Each number is 50 + 15 x the weight over its row's rms, rounded and kept within 0 to 99. Layers, rows and columns count from 0. The size before them is the row's rms in percent of the matrix's.

# v: layer 5 attention value, 224x224, rms 0.0701, rows 141-168, columns 168-223
# o: layer 5 attention output (transposed), 224x224, rms 0.0671, rows 141-168, columns 168-223
# q: layer 5 attention query, 224x224, rms 0.0605, rows 160-191, columns 168-223
# k: layer 5 attention key, 224x224, rms 0.0593, rows 160-191, columns 168-223
v141 084:28 51 42 35 22 28 37 44 67 40 59 54 52 58 18 35 64 55 67 74 34 68 25 70 35 38 52 24 73 59 35 89 59 44 47 58 55 47 57 69 39 39 33 78 62 29 49 60 40 22 54 65 50 49 67 56
o141 074:50 33 55 63 54 54 65 29 22 37 50 63 47 19 44 41 59 48 59 47 61 54 79 52 64 53 58 54 21 49 53 26 51 62 61 82 47 31 47 48 90 58 59 67 51 61 58 49 67 60 41 28 50 41 48 56
v142 090:34 76 73 66 72 67 59 39 44 53 29 69 43 50 65 49 82 46 06 67 50 42 37 35 56 67 34 44 49 84 50 29 49 52 50 40 73 58 68 36 58 19 75 38 54 57 22 37 76 46 33 28 33 28 64 43
o142 079:47 38 45 13 40 43 55 66 51 43 34 28 88 74 25 67 57 49 57 51 44 79 65 75 55 39 28 43 47 38 37 63 59 47 33 16 48 70 41 49 63 38 31 51 64 47 55 78 18 50 67 64 86 71 25 37
v143 088:70 99 25 54 66 37 78 56 20 50 62 58 22 56 57 61 58 38 38 29 75 53 45 17 45 42 39 66 56 38 51 55 40 48 68 78 15 58 38 48 62 64 65 47 46 63 37 33 50 42 51 56 44 70 58 40
o143 077:58 49 50 47 18 49 34 66 77 12 53 33 43 42 37 39 58 70 75 72 55 49 43 51 45 56 45 63 42 42 61 35 41 53 51 34 26 49 74 53 13 55 43 39 43 18 59 37 34 43 48 44 61 58 49 41
v144 080:47 62 70 48 73 60 45 92 58 55 38 46 48 48 63 59 61 69 38 24 89 36 50 50 43 72 60 69 38 31 75 32 55 50 77 53 35 48 43 21 44 39 55 58 45 58 64 58 71 40 66 65 55 46 56 35
o144 070:46 58 14 38 44 45 26 42 51 57 52 44 35 40 49 53 41 62 56 52 41 47 44 76 18 81 41 73 52 45 32 63 42 65 34 36 43 52 45 46 58 50 44 42 58 24 75 46 54 38 58 51 42 51 33 50
v145 089:44 00 36 46 31 38 54 43 33 39 32 67 41 46 22 52 31 60 66 69 32 55 33 60 53 32 65 11 32 75 48 48 69 32 40 56 74 32 50 60 56 58 44 37 47 46 43 57 59 38 30 42 73 48 35 40
o145 086:61 54 41 41 67 51 72 54 49 38 73 60 57 65 36 26 70 46 56 36 49 70 51 37 73 24 60 45 35 53 58 57 62 69 69 76 55 56 47 51 56 55 62 60 60 60 33 39 40 46 53 55 64 53 53 72
v146 084:67 42 46 61 32 78 48 53 81 56 47 75 57 47 66 45 45 59 60 52 70 49 41 42 37 36 33 42 57 53 42 26 69 54 81 77 71 65 63 43 62 37 44 62 56 35 57 53 67 61 60 35 58 74 39 56
o146 076:44 70 45 48 56 39 77 70 31 60 51 24 22 51 32 55 61 49 50 29 35 67 44 31 55 54 64 41 43 53 56 44 56 22 38 28 43 57 55 44 30 51 56 58 48 69 41 73 34 11 48 59 64 30 55 78
v147 087:72 35 56 52 49 47 15 68 29 55 35 44 38 65 65 56 42 60 37 61 57 69 43 59 53 47 54 67 69 38 63 35 53 75 39 49 52 17 54 34 34 34 31 47 60 36 53 54 62 64 73 38 39 42 76 54
o147 081:43 68 40 57 48 67 46 41 59 55 64 27 28 60 40 67 59 61 41 52 51 25 55 44 31 61 52 51 64 63 55 66 33 61 33 32 40 35 44 56 76 33 41 57 64 49 68 25 77 42 56 61 60 46 28 32
v148 090:37 20 49 58 24 37 40 48 67 35 40 56 31 66 29 44 37 67 50 78 42 62 35 50 64 48 64 22 40 48 48 51 49 45 50 71 62 56 39 79 62 29 62 37 32 36 38 49 47 52 59 51 73 51 26 36
o148 083:61 45 54 33 65 49 54 53 23 39 55 66 77 43 49 36 59 55 43 34 52 69 41 36 53 25 51 51 38 69 49 59 53 66 55 70 66 49 54 52 33 53 49 61 59 53 39 71 29 52 31 43 68 70 49 52
v149 082:54 43 43 34 47 66 43 14 48 40 53 60 57 55 71 39 43 51 70 62 44 52 68 76 46 43 55 28 30 65 74 49 41 13 86 56 56 55 21 58 39 45 50 51 48 36 41 42 49 55 73 52 59 60 48 65
o149 074:32 63 36 39 59 34 58 64 45 46 70 42 32 54 48 14 63 60 47 52 51 39 53 30 77 32 54 65 40 41 36 21 71 34 58 52 34 31 49 52 44 64 76 69 39 56 63 59 40 54 30 81 53 66 56 52
v150 086:43 01 48 63 47 56 58 54 60 26 58 49 39 75 24 36 27 31 53 45 61 45 43 56 58 45 51 43 47 62 39 52 67 50 33 71 89 42 41 81 22 61 34 42 72 34 25 53 30 46 43 48 50 74 59 66
o150 082:14 59 42 34 60 41 74 29 56 70 49 46 24 66 41 42 79 66 60 54 56 47 46 25 81 42 87 43 35 71 56 58 50 33 38 54 42 65 49 54 72 44 67 82 30 67 41 18 80 43 65 43 50 37 37 69
v151 084:36 31 36 57 37 21 54 43 53 43 43 29 45 38 13 49 41 50 81 60 52 40 39 54 61 68 53 18 66 63 36 61 77 30 53 69 58 38 29 78 53 39 32 32 47 14 37 36 49 43 39 75 67 56 42 41
o151 077:48 39 45 40 78 55 52 35 47 34 53 84 75 49 42 04 61 57 36 42 41 67 59 46 50 31 77 57 40 55 66 49 43 89 62 70 55 33 52 58 44 60 67 55 53 58 40 35 44 55 27 36 55 49 46 62
v152 081:52 66 43 29 72 58 55 64 26 56 43 96 64 34 53 56 42 56 62 74 64 54 70 33 67 44 61 85 74 41 83 64 48 57 59 60 50 45 50 22 61 67 49 53 49 53 60 60 62 58 81 26 63 75 30 61
o152 072:78 69 32 34 28 24 43 67 64 44 68 29 40 64 36 42 38 59 51 42 47 39 56 60 00 68 38 28 46 59 57 55 16 65 73 84 28 44 53 29 40 41 24 43 41 25 70 39 18 58 29 89 63 35 58 54
v153 080:46 50 61 63 63 52 32 66 36 75 64 63 29 48 82 49 57 61 29 31 70 61 67 22 54 24 47 57 44 31 39 56 33 47 67 47 47 08 63 41 74 68 48 71 63 65 54 50 67 55 23 39 51 33 48 25
o153 073:53 46 31 63 48 60 34 34 68 48 64 44 60 46 54 71 44 30 59 66 43 47 41 65 59 56 56 42 70 31 34 52 53 40 51 34 63 67 45 11 76 39 57 42 60 55 66 45 57 29 55 40 43 50 59 42
v154 084:51 73 65 40 61 70 52 55 51 61 67 47 67 57 82 54 58 54 44 28 56 50 58 36 53 60 56 87 42 48 43 42 40 60 54 31 45 37 45 45 56 64 52 38 66 59 74 61 78 71 47 48 22 35 50 32
o154 076:36 52 46 48 52 40 35 46 65 65 39 27 34 68 70 81 49 42 60 53 48 28 45 56 38 72 19 53 62 57 26 38 36 30 15 18 45 66 55 40 52 41 39 41 44 30 70 39 55 47 69 54 46 44 34 52
v155 081:61 50 51 36 27 54 74 66 56 39 84 29 59 61 27 60 30 49 44 35 10 55 46 23 32 53 28 23 38 40 51 46 42 16 71 36 17 51 39 44 32 47 66 41 46 51 45 61 64 55 35 68 38 59 42 19
o155 070:39 57 64 61 48 69 56 67 41 39 11 82 46 46 78 35 67 26 63 60 60 50 34 74 64 42 49 42 45 30 44 67 55 74 51 67 71 62 40 60 26 59 50 29 29 39 45 53 40 53 50 35 44 56 52 62
v156 094:45 35 38 06 54 64 65 37 59 58 29 49 46 66 21 46 42 41 59 36 56 52 58 60 58 50 46 30 54 46 46 54 69 27 35 53 41 74 54 72 35 67 44 73 61 60 64 27 53 65 23 82 69 39 52 53
o156 089:56 49 44 64 14 51 66 60 61 53 60 52 48 23 76 67 36 52 47 64 67 20 65 27 72 47 58 52 03 50 61 47 57 46 73 66 50 41 67 44 48 41 38 53 17 24 42 65 37 30 38 57 68 57 61 68
v157 080:64 87 55 44 66 50 78 38 40 65 54 68 61 41 53 52 71 43 13 24 53 42 41 33 48 66 56 77 47 46 40 23 40 52 62 41 41 68 33 31 56 65 42 69 54 46 55 31 61 44 49 47 33 45 78 60
o157 070:53 19 46 79 46 55 34 46 51 64 40 21 61 52 35 64 53 25 74 58 50 45 48 58 66 62 46 57 67 30 38 70 63 47 20 18 50 64 45 58 86 33 45 38 67 55 64 66 64 40 67 35 53 36 35 48
v158 083:09 52 49 70 56 33 31 36 32 37 53 43 39 35 41 38 54 47 81 49 40 33 52 35 66 29 63 54 35 32 43 47 38 64 54 46 33 48 50 34 52 57 80 32 58 53 50 76 53 69 36 63 68 54 41 57
o158 074:72 64 67 49 70 47 81 50 32 57 39 61 43 45 50 25 59 53 49 33 35 56 45 59 57 45 48 22 55 28 46 66 53 29 63 83 67 58 45 63 47 99 65 57 56 59 34 39 35 47 40 16 45 30 36 46
v159 090:75 53 66 53 73 73 33 60 35 55 84 31 53 39 53 51 64 41 36 29 58 45 51 51 49 34 30 55 56 15 58 56 35 59 55 34 31 43 68 30 44 46 33 42 69 68 54 44 55 54 39 54 33 46 44 48
o159 082:28 61 36 64 47 40 29 37 72 71 44 37 25 60 54 74 36 39 44 63 55 50 49 68 65 54 56 44 68 40 52 37 46 22 48 18 67 50 40 27 53 36 57 53 37 68 62 45 80 38 60 59 50 45 43 46
q160 137:49 53 60 68 57 52 50 44 58 47 62 68 65 17 40 29 17 58 54 46 32 41 53 45 46 30 77 24 51 56 70 41 42 46 73 53 61 34 41 48 42 54 65 39 55 66 16 41 71 44 38 41 30 52 56 46
k160 123:60 37 60 64 38 60 82 88 52 50 75 60 58 33 39 42 31 65 24 29 37 24 25 43 57 42 63 54 50 61 53 46 50 69 50 58 71 25 52 23 64 43 68 50 35 46 49 36 51 49 67 63 30 30 73 29
q161 130:56 73 64 62 64 57 70 55 53 57 75 76 68 41 24 33 42 61 23 48 27 38 38 49 27 26 66 40 49 67 73 32 34 60 63 71 66 44 30 47 51 40 69 40 47 56 39 36 29 31 46 52 22 38 77 46
k161 100:69 46 49 60 30 39 62 79 43 49 66 49 51 35 52 45 28 53 41 43 36 37 48 39 34 55 57 76 58 48 47 42 38 91 50 54 69 35 30 33 18 53 72 62 58 51 48 17 41 54 35 36 50 25 83 43
q162 101:27 38 52 68 59 64 45 57 57 60 71 54 81 33 25 41 02 60 39 48 33 62 55 63 49 11 57 18 52 61 74 45 42 45 80 53 58 41 41 50 49 46 65 42 38 53 31 48 55 43 46 62 36 26 52 77
k162 123:78 53 62 53 63 36 77 60 30 43 76 68 59 45 40 51 52 69 57 33 37 24 34 41 27 46 64 65 60 64 55 32 40 69 51 56 67 23 30 41 66 62 44 54 36 65 39 37 33 35 51 43 40 38 67 23
q163 085:20 40 39 45 71 64 67 57 50 53 61 61 67 38 26 39 11 22 39 43 41 72 49 51 36 08 64 30 45 54 74 47 33 24 66 71 51 42 41 60 67 39 74 31 37 45 41 48 46 54 50 53 56 29 49 60
k163 080:76 45 71 43 37 32 40 33 34 59 77 54 72 39 44 45 67 42 67 40 56 37 45 42 42 43 55 37 69 67 38 27 74 79 45 64 65 26 45 34 63 61 54 65 50 76 55 31 12 27 33 26 35 36 63 53
q164 083:40 58 63 57 57 69 54 58 68 30 63 75 76 47 39 32 26 63 42 34 42 40 32 57 26 44 69 32 59 52 57 57 33 42 81 71 51 26 30 46 47 51 85 48 40 58 45 34 35 45 50 77 31 31 51 46
k164 086:76 71 55 68 47 31 76 66 32 29 70 43 70 50 35 54 54 56 75 48 26 27 55 51 29 54 65 57 63 61 47 36 44 85 62 45 74 41 48 44 59 59 64 76 46 66 51 50 28 31 40 37 37 46 67 41
q165 107:25 36 24 38 50 42 40 39 49 63 26 58 31 61 65 70 47 37 46 41 50 69 66 24 77 53 51 27 33 20 36 59 57 36 47 37 40 76 45 46 55 39 52 54 69 22 54 75 72 70 28 43 58 66 43 62
k165 118:46 33 23 52 50 57 39 50 60 63 39 57 30 66 63 53 56 38 62 74 51 73 68 51 81 61 44 21 31 48 43 70 50 22 55 54 35 71 74 60 62 44 30 26 68 50 59 49 65 68 50 65 57 59 20 64
q166 094:62 54 55 42 23 82 55 69 69 50 22 44 60 41 63 50 62 59 44 57 43 35 35 50 50 38 68 67 50 54 63 41 37 44 51 44 63 39 16 52 30 70 55 52 58 52 48 43 48 36 57 78 39 48 48 39
k166 096:64 44 74 60 70 60 54 45 47 49 73 38 59 62 42 25 50 60 24 27 70 70 33 46 28 59 65 30 59 76 69 52 55 60 52 45 41 33 25 44 56 60 68 49 62 48 53 56 48 49 46 45 40 31 62 21
q167 106:48 53 63 49 73 48 52 59 59 63 57 63 58 41 38 29 33 71 28 30 29 42 39 53 19 50 72 57 53 74 59 51 34 51 68 66 51 38 59 52 47 45 62 45 37 57 39 48 46 32 43 55 24 46 67 46
k167 087:80 47 42 28 25 44 76 55 25 26 51 30 60 47 47 46 47 38 49 53 37 59 47 28 49 39 31 55 38 58 28 46 34 81 65 39 54 58 50 42 55 31 53 62 50 65 47 53 26 54 28 72 44 65 59 45
q168 093:31 25 47 37 64 63 45 26 52 67 33 14 46 71 51 73 33 57 74 58 69 50 42 39 50 51 63 50 39 30 23 64 28 53 23 40 43 36 48 28 30 52 20 60 48 41 64 34 61 52 65 69 45 61 52 62
k168 096:45 37 36 64 60 72 34 39 50 54 38 53 58 45 48 46 46 60 69 66 33 64 50 62 99 43 30 58 38 48 51 39 50 12 33 53 39 76 76 39 58 28 60 44 50 42 53 69 78 63 84 79 68 54 33 55
q169 092:47 64 43 68 54 54 30 61 44 51 40 65 57 67 35 53 53 37 69 75 46 42 50 70 77 50 46 59 49 49 43 46 30 48 60 68 53 63 51 43 59 26 60 49 53 40 36 44 28 53 53 26 48 53 43 61
k169 089:64 71 36 48 69 33 46 51 47 37 37 12 80 61 54 58 45 39 72 26 46 56 55 55 44 30 64 38 63 32 31 55 63 40 64 45 66 27 40 16 75 74 30 46 47 63 57 70 51 42 61 49 51 59 58 67
q170 090:34 00 58 43 51 43 55 36 21 58 39 29 44 47 78 35 53 60 45 58 51 39 63 27 48 40 36 64 48 61 01 15 41 38 73 53 21 39 50 66 52 47 66 59 21 79 47 54 49 52 53 52 16 52 54 74
k170 095:71 49 41 57 17 43 55 60 43 67 43 45 68 56 34 50 32 74 57 54 40 49 43 49 47 40 39 40 54 32 57 58 39 57 55 53 51 46 60 39 55 56 58 38 54 64 56 35 44 58 43 59 86 51 60 29
q171 088:40 43 27 52 30 65 39 59 41 93 52 50 49 71 48 36 49 07 62 52 57 72 63 70 54 21 44 47 45 46 33 46 34 50 44 45 30 56 66 53 33 66 61 45 44 35 36 69 43 24 34 45 47 57 56 55
k171 096:57 49 16 33 70 28 62 47 29 34 47 53 65 38 60 67 54 47 78 21 49 18 60 07 48 57 38 55 61 76 42 35 47 68 51 61 49 35 48 34 53 42 37 71 22 33 60 52 45 52 96 88 34 42 66 65
q172 089:30 33 43 39 68 50 59 58 25 47 45 69 34 48 41 56 35 18 47 23 39 51 53 79 54 28 58 34 37 43 42 53 52 57 36 13 44 53 68 47 33 40 48 46 36 33 46 58 48 67 38 67 51 68 43 39
k172 091:67 56 48 52 46 69 21 32 55 35 54 48 66 61 45 43 41 57 60 46 51 66 43 43 56 40 70 42 46 68 49 36 41 66 80 80 45 54 57 36 54 39 45 61 56 53 31 61 28 36 17 50 43 59 36 57
q173 091:18 17 57 67 63 51 47 79 37 68 33 47 56 63 42 69 47 42 54 54 47 50 18 30 59 49 55 62 64 73 54 47 65 46 54 50 99 55 46 78 36 53 79 61 61 64 19 50 55 30 59 35 56 44 58 21
k173 097:65 42 57 67 74 27 61 39 38 30 58 33 56 40 45 65 55 60 56 48 56 66 52 82 53 83 45 57 59 29 67 66 82 56 12 35 45 39 60 42 51 52 65 53 47 33 68 32 42 57 58 45 37 68 49 67
q174 094:34 61 41 48 53 10 67 55 43 55 69 50 45 80 63 53 52 72 22 42 25 61 73 24 32 41 60 21 52 38 72 70 63 58 49 40 51 44 72 56 43 50 46 58 39 30 41 56 56 49 35 57 53 38 25 54
k174 085:74 62 54 42 49 50 70 30 71 44 31 74 34 33 50 49 71 35 28 51 45 50 42 46 39 45 55 53 60 57 75 78 53 51 74 57 80 36 20 76 53 65 35 48 33 53 48 54 45 40 38 38 56 32 40 47
q175 095:62 63 56 51 53 61 62 49 30 46 57 58 95 58 51 63 31 32 56 49 50 52 27 29 39 18 37 70 69 65 32 21 54 53 23 48 68 58 41 50 49 60 49 45 46 59 99 85 45 64 42 34 75 44 58 32
k175 097:61 77 41 37 33 25 45 61 42 43 51 51 39 41 27 30 30 64 34 45 49 48 59 67 25 48 62 43 36 37 61 56 62 97 56 47 41 48 53 49 30 65 29 67 73 89 49 17 42 63 62 58 32 70 42 68
q176 106:50 35 48 52 42 31 22 57 50 30 27 39 49 23 55 57 58 45 75 44 62 56 43 53 59 73 39 34 39 43 49 71 62 40 38 43 51 60 62 52 44 58 53 70 74 42 62 58 70 50 30 35 63 58 23 44
k176 088:60 67 49 45 49 65 88 67 47 62 74 61 48 37 45 54 42 73 19 41 52 06 46 41 25 40 37 48 52 55 56 27 47 39 58 70 60 56 72 51 38 61 55 38 34 60 32 37 50 30 45 50 28 42 72 39
q177 099:21 38 63 63 60 57 51 33 59 47 56 63 80 19 36 32 25 37 58 44 47 61 44 59 55 31 79 13 38 68 65 44 58 40 92 56 52 47 50 29 52 42 59 25 46 53 36 37 61 65 39 70 45 42 44 56
k177 115:68 54 65 57 62 53 85 59 41 53 84 63 50 51 41 46 52 67 52 33 39 22 28 43 28 44 68 59 52 50 65 36 42 66 54 54 80 30 37 40 58 51 54 50 35 59 44 42 36 21 54 27 26 34 84 35
q178 124:32 36 33 44 47 48 19 44 40 38 32 38 56 46 76 66 55 19 71 48 62 77 56 38 68 59 38 32 35 32 31 67 67 20 38 51 36 55 49 48 50 46 40 46 64 37 65 48 76 84 43 43 62 48 24 54
k178 104:30 52 40 52 59 64 26 33 74 49 33 51 30 55 72 52 73 44 66 73 54 73 50 69 81 65 48 46 39 40 48 64 53 23 51 44 40 71 56 51 59 33 35 29 66 45 46 71 57 54 62 46 66 72 22 56
q179 134:36 43 34 28 62 46 23 47 34 50 33 54 28 68 73 69 70 14 74 36 56 60 81 41 81 50 40 28 44 31 31 65 62 30 45 44 39 63 63 45 55 41 30 50 66 17 60 63 57 80 55 34 61 62 33 49
k179 134:28 45 27 34 47 63 25 39 73 54 26 48 44 59 66 49 50 35 53 66 56 68 66 53 82 52 44 34 44 40 55 62 70 29 51 49 34 67 69 55 52 46 34 25 50 38 54 78 53 69 52 50 59 66 17 79
q180 132:20 25 23 38 49 55 24 48 40 44 33 49 25 53 65 59 66 18 71 44 70 55 76 55 65 51 36 26 31 38 22 54 53 42 27 51 47 66 65 38 53 37 44 26 67 25 59 58 67 77 53 40 67 56 46 59
k180 129:17 45 40 43 48 63 28 33 58 46 22 53 34 73 62 51 57 33 53 53 68 77 54 53 90 63 37 40 45 32 42 55 68 15 46 52 36 66 67 51 69 37 28 22 63 36 50 67 57 67 50 52 63 59 18 73
q181 087:57 34 24 60 45 44 50 41 38 45 24 47 31 65 53 72 78 25 54 44 59 81 67 43 52 60 38 31 30 19 48 58 64 45 30 28 12 80 60 47 75 72 50 74 55 33 54 49 73 57 59 20 54 60 35 38
k181 089:20 56 21 40 51 65 18 34 66 60 40 63 22 54 67 54 49 57 44 56 57 72 53 41 81 56 64 56 49 48 40 71 58 39 54 60 33 69 56 51 31 52 17 21 71 29 56 41 49 68 44 61 49 56 42 84
q182 097:63 52 36 55 51 53 64 71 54 58 54 64 50 38 27 22 31 58 34 47 19 42 35 41 43 14 51 63 63 48 63 63 36 46 70 41 49 41 40 60 28 54 75 38 39 49 37 46 50 41 49 77 49 46 55 61
k182 095:89 42 09 40 26 28 61 61 32 59 79 37 67 42 51 54 44 52 58 36 26 36 50 08 27 36 69 45 49 64 31 47 51 77 62 49 86 34 62 44 59 70 76 69 50 70 53 47 40 38 33 54 48 58 55 29
q183 146:20 48 33 27 55 41 58 33 33 42 33 35 39 69 64 84 55 30 60 62 62 72 50 33 72 69 36 48 47 25 19 55 55 46 37 35 24 77 66 63 66 53 38 59 63 20 72 52 72 62 59 54 47 72 36 44
k183 176:36 40 19 54 28 47 27 54 50 59 32 26 48 63 61 55 47 32 62 76 49 69 65 45 70 54 39 40 47 40 28 66 57 18 58 54 36 67 61 66 57 44 38 54 71 49 58 73 64 71 38 46 62 56 17 73
q184 083:50 51 20 56 66 62 23 61 49 71 28 96 64 63 50 54 64 17 69 43 50 61 58 51 68 28 53 17 55 19 56 56 85 46 61 39 62 55 53 48 66 49 64 59 59 35 38 68 42 81 46 14 57 69 38 48
k184 086:30 67 53 52 42 58 45 57 70 59 58 65 50 58 47 28 67 62 21 49 35 47 46 64 36 46 45 54 53 73 86 53 40 50 63 53 38 39 73 71 21 56 28 27 38 43 37 36 36 56 54 57 35 56 27 67
q185 089:52 55 46 27 59 65 38 62 46 62 40 57 42 40 41 76 49 42 72 52 55 19 76 58 49 52 56 55 63 72 37 52 70 55 59 50 48 67 34 52 75 79 47 50 69 61 66 73 45 56 46 54 51 46 41 53
k185 093:65 67 30 57 50 34 22 75 56 26 76 57 50 63 46 48 66 33 49 48 40 42 45 50 47 49 50 61 57 51 70 19 43 52 34 67 15 30 34 37 42 45 27 48 24 42 45 40 33 57 53 35 53 45 32 61
q186 082:62 54 76 34 35 77 34 47 41 50 40 55 67 29 57 67 64 51 50 52 84 40 39 88 61 52 83 29 47 37 38 67 82 50 61 82 45 42 48 32 55 69 39 31 49 38 46 76 47 57 32 29 55 66 41 31
k186 095:29 44 49 71 49 59 54 46 40 55 61 48 55 84 62 44 68 46 66 49 07 71 46 54 39 53 30 69 39 53 60 62 25 36 58 26 32 63 52 50 47 27 66 53 52 58 27 58 24 61 47 78 46 36 46 46
q187 089:76 60 60 51 12 54 57 45 82 54 52 52 61 71 19 48 62 80 35 85 67 48 35 36 44 76 33 47 62 50 64 73 61 51 45 44 72 47 49 58 53 57 53 71 51 40 63 17 61 37 49 55 40 54 47 51
k187 096:34 62 63 64 56 47 67 41 47 45 27 68 73 67 73 40 64 57 50 75 56 30 44 70 67 37 68 56 50 46 16 26 26 21 48 27 42 49 44 61 37 53 37 53 39 35 35 55 62 66 52 44 52 65 55 63
q188 086:25 17 67 49 56 65 57 31 31 46 38 22 44 25 50 13 46 58 62 53 64 28 30 33 73 46 57 55 24 63 30 40 53 53 70 66 56 33 39 57 64 57 44 44 86 54 46 21 30 49 60 39 30 76 32 55
k188 098:65 58 57 53 64 57 65 61 64 49 25 50 76 60 66 34 83 60 53 61 42 35 61 91 59 11 52 30 58 32 46 37 45 47 52 42 64 35 55 40 57 35 85 50 24 43 71 48 48 68 49 53 71 40 68 45
q189 092:43 42 29 54 35 76 35 45 60 62 52 48 36 43 22 52 57 54 60 68 39 64 51 45 66 45 43 63 08 39 22 51 34 68 36 59 48 43 61 35 55 52 45 27 84 52 29 43 28 36 48 53 47 68 50 58
k189 097:40 60 43 71 86 49 54 48 28 57 45 52 43 70 57 76 70 61 73 16 44 39 61 51 69 61 45 80 78 66 34 52 35 37 51 34 42 37 22 17 46 59 43 43 40 29 53 33 53 46 92 52 40 64 65 52
q190 083:49 34 42 63 39 69 52 41 73 29 55 80 59 50 57 44 74 46 72 47 37 48 66 55 58 47 74 26 06 51 53 47 50 17 47 59 41 36 16 72 47 54 65 70 56 40 64 40 43 64 23 53 68 49 49 41
k190 086:50 67 78 36 65 62 52 72 72 43 46 58 53 51 61 31 38 53 58 21 84 50 56 66 70 40 40 52 63 59 68 46 56 54 36 35 56 35 47 45 56 66 92 41 27 32 39 66 65 70 34 37 57 08 46 58
q191 081:44 55 36 68 55 52 33 39 56 40 59 78 46 73 60 45 45 60 53 39 49 76 51 36 55 36 31 39 80 31 76 60 33 64 87 59 63 28 62 57 60 57 83 64 40 28 54 38 39 53 55 50 70 25 29 46
k191 088:48 58 24 44 37 45 75 77 66 60 41 33 86 41 61 43 62 53 26 56 52 42 39 38 59 36 44 59 33 53 47 46 62 45 64 40 58 35 39 62 63 58 11 41 38 45 54 66 69 79 58 74 44 40 45 52
v160 099:59 72 53 36 43 34 52 51 67 48 67 43 74 68 51 38 35 33 62 38 59 32 28 49 47 44 41 69 68 40 37 67 74 47 56 57 34 38 66 70 27 70 47 90 61 68 45 58 39 79 13 48 60 35 58 60
o160 085:49 49 51 58 45 48 73 25 52 69 49 42 26 52 46 45 59 65 38 56 25 56 82 40 34 65 70 55 52 51 65 55 47 61 80 43 37 38 60 34 71 54 33 49 29 32 47 40 45 16 42 41 48 18 82 55
v161 102:54 67 23 62 60 46 49 31 54 58 70 40 43 51 44 53 88 52 55 28 45 35 35 58 48 59 45 44 63 71 36 42 37 59 36 70 28 75 47 44 52 59 50 28 33 50 39 53 27 85 59 35 47 61 51 77
o161 091:46 53 45 31 39 32 55 49 42 58 30 40 44 42 54 45 77 47 34 56 58 45 28 10 35 82 41 43 58 42 45 56 50 57 09 37 42 51 55 76 54 58 41 50 48 67 64 49 70 32 55 62 76 26 29 83
v162 082:64 44 54 47 18 33 60 50 73 63 26 55 34 68 27 48 28 50 38 52 59 43 44 36 45 42 71 63 37 45 59 44 55 82 34 76 45 43 42 61 67 42 49 61 56 73 33 44 46 56 61 81 57 63 57 33
o162 069:58 19 29 64 36 79 14 48 32 40 62 60 84 18 33 60 48 50 72 58 31 36 49 57 68 40 32 68 39 44 40 60 47 52 59 72 48 56 42 27 50 54 64 63 79 33 41 16 42 46 59 29 50 52 58 61
v163 098:42 60 35 54 49 67 59 36 53 45 71 47 47 21 37 53 73 56 63 10 49 33 46 59 41 52 49 40 41 51 23 40 20 42 42 56 47 72 76 58 36 61 55 17 23 45 55 37 51 72 67 42 25 66 51 75
o163 088:44 52 44 32 35 15 51 39 45 60 49 39 22 39 53 59 47 40 43 60 72 43 28 28 59 66 32 40 46 47 47 57 63 63 11 33 52 70 66 66 32 55 54 46 51 86 71 48 66 30 46 62 66 46 36 77
v164 093:32 50 34 33 57 22 54 53 35 42 63 46 66 48 67 52 58 72 42 20 69 48 41 43 42 77 59 55 77 63 34 57 46 45 55 69 39 41 53 33 42 82 52 32 43 36 75 53 43 80 39 33 50 49 66 78
o164 078:44 70 74 44 60 41 72 46 64 62 54 36 44 51 55 20 42 63 33 58 46 53 55 47 07 61 64 36 46 51 53 40 53 61 38 52 44 28 60 69 39 46 27 47 27 51 74 42 58 28 57 70 50 21 64 57
v165 097:19 36 56 88 12 75 45 51 51 53 61 67 30 52 67 39 68 46 72 77 64 36 43 34 47 43 50 24 09 65 57 50 53 54 42 69 63 59 56 50 52 99 69 46 46 51 28 39 72 58 85 46 60 82 57 74
o165 090:46 34 42 24 64 46 58 63 33 66 54 56 39 54 01 67 58 80 43 44 50 40 42 43 60 43 51 47 32 56 36 53 41 57 54 61 39 88 43 61 51 28 47 39 53 63 39 34 63 49 59 66 63 25 52 42
v166 096:48 37 43 51 34 34 53 48 74 54 48 45 19 68 25 48 52 55 24 82 41 50 63 21 65 09 48 80 28 44 58 62 61 48 53 55 86 63 32 76 59 53 59 44 70 79 53 36 59 36 71 82 64 50 67 49
o166 077:41 32 54 66 45 87 19 58 44 51 56 67 66 54 20 76 50 45 56 36 58 33 39 56 56 40 53 50 51 74 37 47 50 22 52 45 52 84 49 34 57 65 41 47 62 45 32 21 49 63 62 33 31 57 64 45
v167 094:58 78 49 28 70 56 37 61 45 45 43 61 72 49 62 52 55 50 66 28 65 54 51 64 60 66 31 67 71 69 67 40 53 51 47 50 43 50 60 30 33 73 54 66 42 57 63 53 55 83 45 65 39 47 60 56
o167 080:58 66 79 31 31 14 74 60 59 59 76 35 35 66 47 50 51 89 24 64 34 47 66 35 27 59 38 56 41 47 59 55 50 40 49 52 32 24 56 77 62 51 25 61 17 26 52 63 42 57 32 58 49 28 50 53
v168 102:65 73 43 50 35 21 58 49 22 45 67 50 34 49 59 55 57 47 42 52 42 53 71 63 35 45 28 36 63 52 39 51 50 50 64 49 68 66 51 85 29 69 39 65 33 59 38 34 33 43 47 76 53 54 58 65
o168 095:37 74 66 61 37 87 36 32 48 76 47 84 63 69 55 75 78 46 56 76 58 36 33 45 78 49 42 50 47 51 54 75 62 52 40 39 32 33 56 46 75 48 48 68 27 51 62 62 50 51 42 41 49 41 50 61